Weights of a small GPT-style language model, trained from scratch on English Wikipedia.
Size: 14 layers, 4 heads of 128, MLP 1280 tanh GELU, vocabulary 512, 16.8M parameters.
Architecture: LayerNorm before each block, learned positions, tied embeddings.
Training: a variant of Muon for these matrices, 3926 steps.
Each number is 500 + 25 x the weight over the matrix's rms, rounded and kept within 0 to 999. Layers, rows and columns count from 0. Numbers have three digits each.

# layer 4 attention query, 512x256, rms 0.0834, rows 356-383, columns 128-255
499514562529499497474462440437491452507519472518518481515479518537492532466507493484559465452523488497467532532483500521477529482501435495472526511482508482499495535535558521531487523489495499487533522498512497503505504472525459513537508479454512511506499525496468540510490516542511535491506516508500470489473462456485500520513504526470557464469490482515527493526490507484464503504489
494475485500500492446508455496495527504505513480458513479527541463431516504445524480535464449532536490505478468528536539498485496499535482543469549509506488542528471528480492500509534520493489500524496505546499505540455476480488455480498521513526504492502463522479474495519477476536522460497477476528459476491483486447480543498513520507536556498425475474490497470452473484551520506521
506545525546453494494498476486491508409459515517502466499515521478501489481535497526483497508495505497500530511498505483479531459495500506509501521509502511471486498470515506568479473467476511483513460437492533514481520500493478539479531523519484511520544489492530493487438439457541518518474442510459542491479535512495481448488507476530477506506518491496534501541519466462475511507460
524539529492542477491498511471503468546463505493486504547517465454446504496448486471519472504515478490452500484518501536488472507500505485483504501512511521461517466489518521488489523505496474477479489497536459502436554555500554459450504493506522483447504507534452457502450529498490510457488439511477486481537467491529498495548506550536489535485502530488471509482521486505558514514508
477522476498529500514499441506498514532462478455520524489512498485461468468517524524450482472490497501507476500518497521498489518543487460484451484508505516507472509453541501508481475509543471498473439478535495504489560551498466462523524570518548453471479551474493520506482533519514502476478507492496515480513467508547543555524521518500473493474534509479547495515503513456529495514540
467562494483484504489515546480502463515503501509479487514546477478467438498519521480502481499516468536529505525506518497534485501521497482537507518478523460504498491506556474475560495453461524512507499507538510489481572500525489482525450511503508473485481505519499489486507509510513502514561487527516490483481487478521498518537519528461520518476498501505492464504505476542474537508504
474500481482481498537490504481537496481503511495537494557506504490502470488456489499474539443482491465463445480536523507503499479504506518535449519457510508469519555500538485457515481485484513458540501503481447476502498514476510492499499522496452558479479499533444533460472502511470491496525508504532510507458541494503470466531493567538499525448483565484527475491470516504482444533495
470501462497494530505496479493505521534489503460507480521481460473450507485526527526526510494534508508503575475517472464458503494537502505473481509469461524513496483460455529538524484531480516536474490525517505485489500516498493459504492512491532565488503504505528483499493472520501470520487453547459494490491487556494511480499505527543504451469489450496505507492531500543471504446483
486502475509478445498491482454489487527491468487492450497492507524527507453512505473502522501523493540545496458473452461523514507453496491514492478488527486518556469511482463500525519474495504477513548492466518458482488525490522559495523517513561513569565481473504509459503445512495494513496545494543480506460454450512493504443487485479525492445518493563479511463459496494502538489511
505517529485517483491483493506484508502536489526474515534499455514486514508473486521488460481519452504506509457507498505481484511511547469505519497494479521464486517489488492485511513505487534508551508540485469485494505491487533517495500480486535487528516490482566447493509484482477448498454516479520517500532495545553522500494497490484554506512515555515481467559473513538526544469487
456525532466481459495462492521504499472482502475530497524535490508473493517453513523475438506510507490477515537536469491499536471543448496482484463480516522567485517542480493528476498520489461441513477476530544478519538516488530487502515471474525450539515545499531499488450490470481520531537442521543514495539490488510509467498486505505525508467468507520513513514514501510512530481472
524478458477495482455504500519509464514487471493492491468502461500458430477498517481514489509539490498494479517476466461482508501481500512483518528480474528529473470489505507485500522517480487478544470482496489504445516511553511540499497493536521459478485526477540519500484474508463550507482501536471502491502459464488489440493499503511476487512479518511514472529499502516468491473526
498509484479522458517517455486525488488495466509498460450480513524506466473500487518539532498499446514497481525531490471478488475513467507492533503472482491485535495494503496502490491479543495512519502518536506487527527515473492475475500501470544459469506508467549498505485466507505499544580535534518458485523483494511503550484465482514519528527480484531498473493505492499489492510493
493472504485472520534463504474503501509462496441469539493460473518482469521527485513451518484554521505497495521497507537560487509504520556468490527499508545484519495507501496537492504503487485476491452501528505514488513475478493497522501514496517467479528502475478479535524499496497467506466526538469563535464472501500491481481456454505533470514480495481523519521485491479501486518533
534541469499504458456535522486489471502479487485529536480511471531466455458487502506515486510541501526461487494489463482497520482498573510547534513487537489458525525496469459513516467499516499524494541510490485491508499505457473518485492489472512536480514508487529515555522571526524438465492478487473488481481421537454516493459502459494493522550479511518525471510497472544515489518505
496465502506490454498484486489430544477537468495493481484494457467498509512533546480485457480489514424519466520470482517551534509489491493504458487546503505546483475530508488507500545521492525484511477490526504478493545481488497464487495508490500477521524500475476470536555499550517443532499499524449490521504519517469529527499451541496531484474516524502503493453478498476486496495530
483444528529522430484510491498489446498464493490518516474479487519501478507454508485487513484540492458503531454512506523487479486489521526491484446517499511501492519486543491499516494538459509510489502508504529509486510472507484511507510533504514535513488490504433472510507455519499508512510506495557503492495484489515493525477486480502488518475525490532534466503544517469456528514517
544472500501484502514529499535450501474501478445516507523472492485478471521478515537490466491457523530479481515520509548492536509548515471492472489517514539520463455502538527472550464510483521507486517513512489547492491509548524551547505491511476474513523467485461471492437495489495473493469518491474517472526519455445481466512524557470553492498508491527505519487474499465523479509490
498522558479460481516480510481484565550477484525503488492524546490483527485513500546548511501481494527506492509469488519500519476529493529495545520524477510516493507500508493435516505531544522534500461442502539491512514493535490513535481508450512516509516476425466530472481484501507513512482488467564475453495526509509499506513488507463490503512549497472466486515516474469533561486514
454512455552484490460493543502573511524484495531396500532483495482511510486516530483497524498481480486500475497510487507540492504486488514501525558513503478530504438533511458533542523483461478541498523497539496479526501500479468495511486535533478520513481543513477469518486491519470499501497511501527503500533435527496521509495477482472489483517517507500525504514537467478476459514495
499500480453509467470476498481472519511493539488541504497545546565527499524512501493510465464499444453491497511500514491492534530495509482507514489514502497519493471491457496495516488474513530513536554490497514475482507477483477483529463489505536507501500505531460527522541498505508528494525544502500521504472507487531489557492512534489511469478505450499475514512525523498489493527499
471479488475493503521524526505512530490501497529500471486490527494522486535485458487446512506495482501462507505510493497509497483493530510536498539483514535456499512512509493521527484489469514492567495500485456485496544496534527492479484467547437515490513493530506494492504504480535488478472493495442524486491507477530530519505493521468499515506518444497490509459524495500496543522528
463484478511501473483449518496502491473520519496452467531500492482520470507460517518514512491492493490474471513503488477511473485523507508520523511468560550520509536488461451487500534491520488506516515508497461513497455509497505475485498495494524519505485499558528511530498497492510519498516514439531453489498516523480445487494530488483481473535536489520463498432505519510473520508495
498480523523564511472519553516510558513481510508510453466511486529507514512497438482517503481442505491415497517540557487472506439452524430495498450481514502513503506497490483495505514497484478475503485500526547517493439501504467538553551476537478508479505504489518507537485469483520455526487486474502487521498488487497487513467482522505479498511526492494537459482487509476477513480462
519472516506447493505491527498545511466483513445536500506477481479482509501498511486504494548503538506496505473489521471514530441471496546470483514463456500521502473469524470545458542483493535460489541480543454468508471487518529468473470469496452466481514509488508524499529534555500480517511431548520464541491523459480456501491464514477500471488469507509471493514513475472463506515499
472521505473452487494486529494458517511460507462432452480493505496483490512506532494521524526543470486522508509525486510423479569525480483484505500505538546505505511481469545508515467527508545458455532553490459504491492515515488456506512469476545491489536474524477479521477504508454533478527484499526541534525493537515523440554503492500489512484529497502471481491525521497496526503495
509468481474484496558504486478533496544484532488500522509519426459532477478490515506501465488461505486486495459506498453508523496546501524465490529499532495497495511507472471520517491558512475491529533491529447542489500457525513468512527526489489472501515447476527529516516489487480448513534588502507482450562462462521482478484472486471500499446519531573543505507479518516496485543479
526516486495522491472520493496473525496556463482476528521575471481476535490512459437514530509476505466522467502586528517479485533466513487468458504512512519467484514461541553494498517529524514485488510496556474491493533476502495522435456482455497527513521507462546503479532503478524533507531470514508504458459481511512521515492546512486520533494520474494454506482444530514526520499524
# layer 4 attention key, 512x256, rms 0.081, rows 356-383, columns 128-255
508524454451527499537524525509509473489516493539492447529490526522424539470549467500526516502480499516519475508437551509492485495460498533525498510470458552508524528537530485443496528497473479521481592474447502510480487531478486533471469484475524520502462507512495517536492462518449486522491540527506500480526497480473517492499463493485518521535505509486508492512511516473536475520470
526519494476461518529500437516500528497489504469474521473508500508504457543482484485524443550568485458487503518524555522502486474459516470526521512522507483468481498527453519525508495471502558472497502488500492484510487497484496501509533545481478530485486498539495477536488551478508464513546520483497518495462468506511542474521480494528443461503516502508496490541552521473500483489486
472507536462536501547486488495487496498544557545546533489502462528503541547503484523471497497487534456501518516499496512498513512548535513485481513533483498488472517503576537534501514525487534475462492521520499448486474543528470488513519490478491488506456529490530479524461515456499522515515441498495481535472508514486452487471501492461482485468469477485498488444490509457492522516469
457499470486519505464529483524496504477531482535511502501467504477494476471501481521562510515481458483475511484521537535495497558476498525506536479512546438506482478536492521542478520490480487507491498472503511466460516485466556452493533525493461494505470471479516435483523452516473519512467513504504508527499479472486530505443517481519486526492492493485515504497487522504451518507496
491526544499430512540474458503481509506518436501508472532480493515510508463485558502534520478457508499451496510531480533517470500442504501505486540515560450489485519499539504523471518509474496462502552548495492462521507488521478470464468502470479503550486482500516461487505479515512493495506516522527459490480495525495507518513493486483509522531521521522488520549510502505483453509508
526505556501542508473464480445536535472538487488496534471490490515517470519515499523497511532469489534516538484522519485521494444479513501511513553513473486470490512498488493515446486514522501511583522450512499536526489515543496479506527472464520511479458493487498474523542475520449488517489540494490470546523510486488514510494520497485449532522507493496532494510543482531424515549487
457439474539506526471534472448511478536490504501467506483505488503464491492473491508521510538485491501551511524478459515466535474506552489511485519487527509495482491544473489519483521505465481507542448515504468489497483464481471490491465500502506474497532506541507495484495499506497464521511543487470536493505520520535445485508498505480476517495553504518476489513540466521536505506535
497479461523532504538522505477516543474497500509482510474497500511533549504490477488511459499519468506521497456475479484513457544480491524511521487473534509486479549507501489532518476484517497477536557515466496522481476475526492518443477461504488506483472521502464503484481481463473499522505501509524509542509505464516522546516480419551486447517449516489541508553498480478460512490485
512499481536490483481489507525491495463533547475543450521488539521488492492540511467448451513537486485478505487476494526498510545484482496513510522485464528535508536500460472509494454526523497515485545546534532495512551459518482515503520473545461533481488572502485519506506559497543506528504523506523508544512468521510497487514531478481481508496557570508474500455450504496483511520498
519524505495522498476490489452476481484516504446487474472483486522520526509513509493501511500479477481512472515486531473483497479527525516481507524528540512483509443514494508519500472508528484485480482452493514499492560461516481493518501566489547481496472550486477558509463519510514480478446551491506489545500503466489477541449541504503506497471477524465479525517499491499502486525520
523524488543547493508490473484518529538514488504485509491467490461514446471487491465523551518505519534547547535521459519483514549491507479509521536525469494491493488537516513470489492508513530497466562493505472477507509505507498490502466508510544515520469439493526518527509482499494497551477522532487483549470454527517471484492492543501495489525489481524475491476546510464508488533508
500451521497513431513526447492487524513505459515503525545454488558518471504519499510480480480495487521486503463496500514506462498525492516516491524491498497492524501537511484517478488553505515485472523468484512510497476500521514486462531487537469499545511452514519508480495465540486541481528472521502472518487506503483499517465491462486477488472507508500521493463506483462509478458483
521480533497499478454517484461467547474496511501540524494491525505470542465541533539465496495515523478475482539494505500466492499523466512441468492461511507501520528527474529512492483496522490496515504472499523474510460487479523474531504509467520483504480499491488535517511472468507550499485513519517518490505489509496481462533482492491463476498559500473492475499531505493509518477535
500488504509475466527531451508521512548531475556490494470543493487491429490489518479470511512496490520517517499467500499507484463457521482523472513486526437526480483497489520494474503489473499453454499508503521509504534495511489527503482524479478512503506479460482458537492464497533494469525524533490490528502473482483497544519499459535480529515482527475523485519490496446504474503490
500507492500471508537506493500471521508493551496530463482470463459515504535500499511488494556500514513531524521484500463529473515516537514522446547474479489518526474504460462534527513494522497495491502498487502549478465488493479519455444523497502485520470456478507494505498488510490484459468541482515498476513503480458487486477503498462554464523502536509515438546502517511519496483471
506507493486475541522473528466468481514510496470521514496490537486463463469516478494499516497478490542525485508502435473493519518494493497522472532499499473450468460468484526494473493499439500514521530463543514495478496497530497518527513502498462478497509472503539512506496489512531472470535501507482504502519505468518577529499534484504523505534512538502494475536460480429475520493498
523514495467485522540504515443502499522514490543546473476540501517497478513528478464489521470503521457491492467494490507484538525522476453453493539509542492504482501501486480470543440493475466489491500539446505511491521496498509539540487527537484534499526470489500455507509505524501493483517453523489525495512515482468488478522493512465500490536521537471492448493514499499498501487491
519500435507522508503488536503489526462499507479451452454528472457522493556504508530521521529500484510491569483489525498509483506512484554464523491525488518502481492474506518488526517497449504487506476547445509541522489469482542499487523516457469483453548498506518475540523479537462516532523499497466497498483509525520525484502488537520509527498462523493449544542521447537525496541463
519491500483469460498494526540546511492505587504518535532496509505489500505510515510523521509497510504563507537477476489514492497512510474491504542493474489520523510484557523478504446455447515506502481463495484484530547514491521462537501503466489501442518531475542500513501533535459504545487504504497469504468477483482509476463478536449527524528502495485493502489511509517482526492561
487482516518468534521489538486467516494500518508485517487519502479522478523491448535464509534502506511514508490517509502526493516508522485531520474509463495514481561501488497512482474516481534525495494525465506493475536500553479537514518499475469525483498482465517480417545555563471493525500505482493534475489491541482508496493458488527502502526484458511500455505461501469467516569499
479529527497485496472479499500512496486518536502512526489503484470468543507512463508535512511519504487508506485476501493498524501577523491497510541474517505496508466538487509474499466436541532518522458514521477528464511485491489492500513548500500517519510506496498510540479522473495521523458527542505481440530537501462525475487498495471538476562502480490462497520496476498494500454481
485506492466472490516535512509545512461503485499550504462543505510537503485492507526500493482481523524487496501513476466478525513516493499533505497503483511504539484499536488514512511521557514481534426549467473475464477533492475502511513481490491508532482505526479534460468455495504540507509469469469521513477534503489514448510487491498518473546497508532487517500482480485519523484467
514494493477504459523450437491505498514464488496498525530457534509504495508511501496499532524524502479493502489502491469518507502511463526503526459514478469485497481467444500553480492460502491503501480475509485516469523521463480510505544513486487510485509493534513509499497477535484505507487477492531531532539517501472530484491493542530495521473550471509479497496466505483506505510511
521463496466528537519511507504556523538494490533477452486506469497526530532449506469490470480473525471514498481493477492505500471505460474465518468525509538460506499494524541471489524466530509498518517547513510518511511507512508507518468509506473472480460461523538523486513489457515498541503502554527526479474526506516490509496506529532518508508491486490520520493548519492543489523500
503517492495536514490512491526532454499488505501468503491504510546516476516505489475492529486508539505531460499498452485528465470524466540525520470469524534502506502513479484532505518537516508502501530477500596505477519501502524474505498464509512545479465475506494494481509538519478493515507531489493464466462506476499507502511525457489468540528502481517494495495472453508533556489506
472488466488481469491488486496478506517506497482489510490536440509535518458526499476486499494500474529487534491492498503524512536476513521498492543499493509478543530473518513551474510447535488511496514469481498518484489515494531523494564496507534486525491538492509505460489525457497527435491481477491505523507475532488494454482534502465514496466507471519452523481521515486514454519499
469492513536542496515529425537475477479481518471527465518474508511485491498518510463469485549533499478526535528500492511509476471448499502546503496535465492458534488496494493503534492500478489479491540483465537472500478502477504518506473533483513470546467518571485485511534491510533497532489517509514522551567513522519544498493494506510473510494503539499507467516502520496525503508529
515468503483500494494517497524519481492463444470535485527494523520471452513486475487496478504540468541503455539487537484434511524471467523498499456486507475494514479492489520469514456500496517497542480526501487476526510477519530514514523488517531473510507465475514452524460465493497512479511476504464490485544475496479477498528466480506535518484513512485525471495518519518479516471480
# layer 4 attention value, 512x256, rms 0.062, rows 256-282, columns 128-255
518513489505507520506539523486549494483532512483480461507537514521508462488526521476526479526514480460517539513514501528480467515455462507489506506493463523494510516526492538514489505504457511489478490527483483461504512526485483465512507514528532508496504498502473488480475481494550521506501530485528509529515477511521501518514522494479486500468469510478465488517489544501530493492564
541507498534533485472508518459496479500529527489518519479452486503526456491505501498533487519524566498480483447524467532484509508532484478563525518494533572499502480478462492468531518515565563478482493509492465498522500521494536487479510489498461499497485472504538520532517491478492518513535493518478425493467544513504504459491498453505492511507515438492473484467543477527495467504490
502546523485488493503490540523556542530495476519465515504506531496489524480496479497500485490489529516466480457544498507533481510523495509504538489483517526491485488513476518474509548494493480467488464450497492520504529500487515505444529476451505506475498494506522539537466518461468516561501483508500516535479484495433567490528528479500504524455510507512529518486490492533519502558459
465498490509478470543519515482507478476508536498491524511505487500549519494514439508486499503504503503514519480480486507510513520524497518525512524484504493488538518490499501412463470500501496506551505509544499506505458456508497495482502480499420515485473516521540459487516466493492515471525535527509547477508478527496492490499493517476478542519509513550503486492540555488459478512495
552500541529491494476498490517487526501482457490522535498582505525513441491455478478459474510493518523486503533468517535539494512464516521510475502505478459442489538506500436494502503508441523526466449452500525523545507470503463514554435516507493543502512528457454502493534520507506526522522455457524459460513491515478460527486506484438500521508544483531514474526480498494475550496546
517470539456458495549492502523515490525525478521496482539466497445489477487447476485496437511493522489509516554504462519487501484488472473486513512482460537520501499488531503549491507549513505453491517498511543477478449509508504469562508495515473519478507512514473516553522501493501465490476526457456574520491534514489539522551503498509484479528492481476469509509513531513507542472444
478546522533513464483510537481487504465502515535507506524484486470503524512537438469474528531488556508510507485496517467505514550508507575528498431535563472543529495480547508514500498505494559487491475463493534502520516492530462519452526477505541431533446474508508477453498502460469470495510484497498517468471515503470474523490484475474484509544492538494527511532483512489478508517447
495477495450517483477446512513477556512486496486506506531530493536499537464500466481527566479534458475520481506498528468523512519510522497458494490530502522531491504489470514475484468495485514484471552526438544495522502496469488523475501499475521526495542511503515500512479515540512491485490532522491477491479513486488529532518509504492506491508511537515509520483482451464473458462464
488519506455488480523495474473494504520475492485507515497480516481501465528497504469484514499503484509511478503464531478510480499530496507494531499437534515489517509503518505524501496526473526481511434445492528499512481481477494524472497503491534483487497500477502505514484505485525496509488476503471517515507498498480490493508467537500485488512515531484514437488511506493485514514504
487512486489531498508557524426490498510520491506442533462533439526521520525512513487511528507502531502503508440493497488580490484516540494512509503497520518506452536481505475495481480455467522487478501531528498490542503539498543470465512484482518464501523479518542476470497512498495517493478480528509523521489468476483494501534521556518512512514507508514517524498500493490531486512502
478493542493512500522465477484510520500532564479491481433466513523521498551504500498518499476524481552453513433496498483469479449507485479482510486463490498572529470493511472501474494463501503528472460506524472522472507502488480454521549516487465502467516545486531490530519478530518441504484530502522517492497491497489502532491502488548501496461511499478470497514542512501503476467514
497505512523531494487515528493493475482496503522486489523507498489518480492480508519503495567488488513473512517500523541494498511503461468494502508556484507476500481535523542512490505531503529516480512491470527492462517509546491478516470507502523531475550514475496504523489471497498518526480518528471464461509484475555482474492484525471471552461506479507485470510471468513490550469501
468487510491471533495486488478519437513501499559525517485509518459501445502517516569505567462511530545495507495487495536521528460516544503562462506510508512518514454492539470515496518473523486519521489539458501468520494476486462520444472495519434494424498504563475496495507486532541479461511456534485461532511501485529457521525514492489534487491472490494522480436517533523497495483482
527495494487536505533497483467549492508495462497482518485511429486498522499504486484513493510525439479506498535519508495518493473516495486496471487469511501468498497491499469527510502502488450544442498479491461449491478490448480498495437509523513480493496518555525548496486458506462539521468499482501518497506522493492567498492474509502517475500515461440572499488481510534508523525477
500501490532485501450473516493495470533502480491494505485539490547487489500464483520513468471483511477494521492527506541478495486489497495494453506540460517494524469522501503485490522514484455511451490528503512459522527475483514501503478520515521552512540534461511533486460521447500499493483464574512498432542512519522544514502466510510503560479509502475458526467521489472494526497493
506463499503475508517536481482456532515525451487518508512513495503525500498543483482498547514480462518551502532514507504482524450478470487503487484477492536492496497498510521501484529512471506511526515460515532479493472498480507509463492514492507484463500537548483535533491508510446529475494560514526501536488535478500519473515512532545494511505527538545437474527501545497494532539472
442472471520493496527494518498491465498486520474488542527484506502525509489479490466504509524455530544501478494533487503485477509533518492503529474485409496493512496506488504463508504486512503510508493471488517520462492468499504451516512549520465474447494526540483501480515476498484465536533501505500470502483523527525513513522452488503486503505517502516540483507480532538475553518485
559464471518514479538515486546507515448509512461488524518478530505509479481494482539498466474525505526502495485469509487477476517496488487513492494495527445468509541521487490490495486531498508471529479510473500483488514487452529471483519459517500492473493469482476525500493507509513514477518488522462482462516533484466500513478509498434539523517490483504525479483497476512514466528517
522515503512524521556481527503484514513513475490501516484547541476507488548502495481543522494512472485517491489494511540531549457525508468524504485570524490512524478494482479540478532505484500538500488462468511506504495477478471500492520499454489465502514477502499552511457521491522494443500499503480465490481476496489508534519514542519489469504503471493506470472497539488501505477503
539472526459488491537496468458482484525493485464502526498526476460504494530526494489486489479489480466467488513481486494514495515533528490508499516493466493523479508492505490492482463509513494507532480536521486466489445530492527496514505564555467525495489495525542527468543478494507497520504522556475536495436504500515499494490548435490525530500516514449453493509512477517448523492541
472538516508560448486503541535494473518490520531514537486516505486539505484498556410462512471493536544480521468513486509510490495468499497525507477502514497523541507517491507496444508469449472442498492516460472477470485465552432516425487545503490495555535464530495493482511514517511518526504487493477491488508520473446484534468484508511493494469483524487471512496537524483492488508477
505554508536497493472456466511527482452510514467488458497464533482560490502464540531530526505463482501465528471482477488524494479467508516497492524529503511504545537452474496468513480455487500477502479443490497535502431484512516515581513515496522499527509506501482484524469465497475469500508474470442483458544505546500531508502477494481478465536512501476521501487423486473556506524510
510499491502514508519471509462526421482487525538481528534538510457486518536516422478481484521499513485516487553469484501469521483507510502501489498466485506510490469477523513500485541488481477534516518505479506453493516476484539511497462535463459472499481470527546512522512517503504459535477497516521483469521511492520520480486497468507518567523491476490490501521554470487509525499523
509537511468479508481546527499481518496460520501479535505493532509523538491507482522492515499460491473580507513515488565479521519554433491521491519513460555512513506527492530484434487507557456474504533495501514501470504510538509483523488478518517489512504509527493518557472555493451495493484534519532510500518516520503533506552514475454497569445504504516489478495497537483471463488533
511513453444490483514519512531501487502504439523465469508489472491511463517479508503483554525485471484504496456517499511537532516540504460471526491449469509440456552486462533474472515495488511487513531505484486501495573518490482467472535506491518492519506494497528509502482500509517494559430531516503511465446512501470523459486534484512527501491518495540520492531474499534509505493539
509479503515510520484497489480518525508522491464508479490520453494510486486469508498490475485487465457483510521532546553477468527540532502483498496483520500518469546473484472541493471483528478526477468492506506526507535511492496483536500493523534468471519500499486470542550510485525481544481521501502538515553501510504524518512545407529515485506497525503467453493425476506498508511530
516477508494497513562496490530544525505474512491505475485480488491499499481463509529488538524496527487549521546491517514471551514541493453494488521527491485521478535487461530491433472518495526462558518479484502518525534524498506525499548500498476530485493506485485497473503519505529469492507477500481488463482494476511478467493500476494512534516501499482495486525506516489505464519517
# layer 4 attention output (transposed), 512x256, rms 0.221, rows 256-281, columns 128-255
495511520490507499501465509501452490526481473543504480523485495504508513490496464511479503514503540505523494460480551475533506491511527527508543491520507487472472479467517485483538521517506498486515450492472513524499469468497514548528443498459482504489525496485519486508496534523456493485470463507486520471493495504520500506488482482489493527489526484534532491480500504458512481521506
509522490441504496510451447503501498508495452526494468503539478491534470468512519507486512435476478503518511516501470464499514430471536558484463519542489485506485556514489469540458512496481497498538477497506501478493509518489482479515528498490498472533497527506465492507505519540503477504470538491475528497545460499518496506535512539463518530498495500478511486507486471501480546542495
517471488461516521495468436511480487480465429497466484498516502501512450490525516504464517507501482478486549530490512455504533520493442524520480515496474483511515492497542468530509500502440495495483498515540467490461495515486484524494501459519480527528487531498494481533529476483518500485497517481488503476493520481476516480450475524523443490516482481485537463552548492465513501439498
500501494509503487460499454487502518491529504488527526480545464497445492563461499537484493492486484489535516550499514517506504504500526480526503497551497495481469539489513491565476519529507517478485491541481471480505508463460519489482505540509523506467517526467453536475486490484484496529495468514512517494449510475500479512539539473520528484466532493444456507529459474498501513508510
474478480430510512527502515487519481473471488516468512467510488522496495473515493521496518525507506473513508523507542516536504548514498463511530507509513460525491487505495538526515500491531468510544507570483504535478472493485528482549538490500511458507452502540493497498501503507473474480486471460457478490496518551507500465451485446514529452529467497512486483481511509512567503505476
483504434530540528457532503559501515527457521503474548431436490551497554472530501488517513455542455498498524452495525458523510538481520471506469500481530470490552497498514503476464546497507532472429529504512493539514542454503477527485520491491496480506512493478484478463516518526482537501487521462497428520521445438534492500447477517512545495513468480479564472543482454539508483538507
496511483475503488485481477494469493531457488473527487475509494522492508505479513552511518497480490514497489499497468523474494458529498494471501492487503482486494480533461525495499466463501476491527499515505511484491459508467533503540509499480487586456511555508491519545502508535525468502498479474457516467491520466547497440513521524466480517471495509506483523493527492502490526480542
459506510547488490525487521485510492516493507514505497502487483522504469537485521501475463531494510499519528505471498516473487471512452511523505528475472472522477490532480521544527534463484515486511490539515474460485519496511503455532545526552516497494460471502499498491518489479496476521513485511544516513522535474499492469503518497511486477470446503522514502502544539509491493493516
475452519528495549507556531541494532487492488465505502485533481500505536462507509519518461513481499503478476459496504505496526526514533487492464527487479486490518531511487493514462537453521476499476511501507456506479503525507475481508508500508475530503533549509505509490551469521506467495493506494546476472489499536468503529471491492510483500470496500505477491506500498512547489497493
519497515535466514485474507559424550478522506470515485512519560468512496487501497446481486512468508501468486495535470500443492491546507484510494484487523544522491496508528540519487543532486513507525445480474477542460464500522486501518504513514452519499461500530476491535474475488498475517533532516502481487509548491479493510452480509478476488549542438492477459520471496474506489531511
476478456521468509474537490533504524486491444529482497513492504466506446473488517539499479511481520497517514499539479528482548514531495516558448511548538500448502520514466470480525528520512524482517547510506505458549557506544493508449454471514526472511498482524472491514508492487519544485552447484476479521484499492517485512546478543496517514445524483498469487476510473524515495514517
528459482440482530515492490524512499499514505470493499483502478518472520498508514461515513468533494481442530508524500492558521475530544515473534523503516495504512484473480505481499488507508495449475481528555484484526469507462530473511482431479530479488465525503502531469473562494483511491485500468495542483481503492492511537511548471472491471505491547491507522502525545493495523510491
525515497516536465528550499488468564488508478465457540571470499510547518480513495456524473513446507476539492513499459468492506518495473497499483491534503479494493552550484474492495477510497448519538554449499492505482466486500523480525526529513491466515503513492499541485516483516519529511533503491514574522513471472546530531480512521510523520463566472506488494517478466498502473474552
510481492485490523486530518507511476569541533467530469530483492478462497492539502491516488519486515527503478487511508500488495541473490479515467459509491487524545461497506539472484508522477496475507520507529525537514485520534500504488558470490470516476505456476463484476471565516507442473507517438477467496501513501507483519458498552517500500517479534533509494484498470482504479506522
524500465475496494559511519543569524457536469524523444520494519434507494515480503474469502512507456536552481551546487481530507530500494482493572531496504488550476513471489419528512529491491532522526492492509502480495511536533507523509484477498518473500473488478522489481506492492491566522511538483491462527467507515467517516482511524495519468504514538527538474506480521508536500500484
508523513530495494495533491531513486478505517510441512516487452525452503547499437499534453517547503475472498449491531487503471507519491519446505488528494529495504494505480498511518482508516510473448495546502444505477468456503474511512513488501478488520497486468512503511491473513532483500527476493529521476486455540466484489481495447463491517493486458492553457516488481513539489451507
514520559513489500446516515483471510465535493530495437472471479517470492495580493506509528487547503425516496503512480515525476525456482480496484524530509484503495497489525542511496508487505544535512542507538503469528526514466495515495507490470519501556514508502500505488512508533522530483523503469511455489477522501478474530501514490477540466502516496467519530516508489494511505489505
487506582453529517497475473505482490539482470532502455489515479520517520489467535504466521542488500489471450515511534520521507515480525485551502531496458497510530527485512546466445516463494502503492474497487520521510505519512498499504481529502484512550557492490507513499496486528477494515495514504540479524474477527525495500531462511503480490471459572502435500491459503533491535499494
559532518494477467505525449509453484485513480475475458489495478542496538442484496522492501515507501483499500502511491497456460516545506493452467506485534526476483495508447535484521502532523468462526528499512507502499518504527483501522458512542544488549481512449487517503501467561518499517481468508540535528542505509513494488486486472501517512455432514514480510504503483472456497487473
522516550523473487464526570529556490454524539510510482495502512494493443460493508463546519496485492504539450521493483530490536447432524502544449504513505532501469516507559497491485533505501503517493560536485550488502544515490491504533486460509504471501489531512515518501502494448481495513530459490532498481534462501507481510497470506468538486522506511524464498516497461499548509490466
502513487484438522489461472514476520482489467492513509557500550516541511493535502532543490523515484473522542509470536476425492497534479551487502459485528496490487480485494474511554473528489483543488525479532511500533518499482523483535522493473483532536481530450500473496500478444502473515514499508534495493506531531533546510486561527518506510497503488518493504516511469477532514473499
481472533453498531520525499434489502525479496493481526487501468487482542483513484497499486465529504449556490509526453493513524493538545490536510463479498460498436473526542485502498510521511487500534503515488524445476551459506440471458533491454527506511463506534514498531477475488513485465482523500525497508485514464521457513520505533525483530451507494514480457515522528530424493523521
527510478505480452464521497501510526528505474492520498494467489505526454498440522449507557517478477511511506492564487507498472500474496493469526480502550497504517543515530497520527517526522518495429576502509516492501501553468491451498498481494490497473472527448486511454508500483479530483539515507502490502541499504486501514472524503533505474476494503525519502469516514504502487512514
518476489525526482502484509486523474504512505507517484546485478510491501497469483413456512496520479563485501530450518513530442498446555493488522484515507475508494449493510478517526497472487568503504493537508472492472517516434508564453511527485514489507497472487516508427529491514516525523460499472531500465472513512478499546462529532505508452509485492476488492568479451470514531515503
459539537521504535505480495509512517516536538514532537472537499486520507471485502465510520501528480505456501510523472487515480503411495470523472460530458539526539462489499491492491525548515507471496512446510471469500468488513537540492450483476458446528487490524474496533489489544445442468503463521496477548527494516514506516486518523504463463512479503503471508465487539501470481476486
525496504508511497516503513488535454547495520539483528501429515488515505472522477501478476523500527513495494494496472490499536522448482509441532484470464466465572508525504536478516537510502486480512506495518485503497499496520535490525488474532518473467515521533515542505489524523449509444500489466443493510505475482516499497504488551490456440492508508475515508493488482475516485464487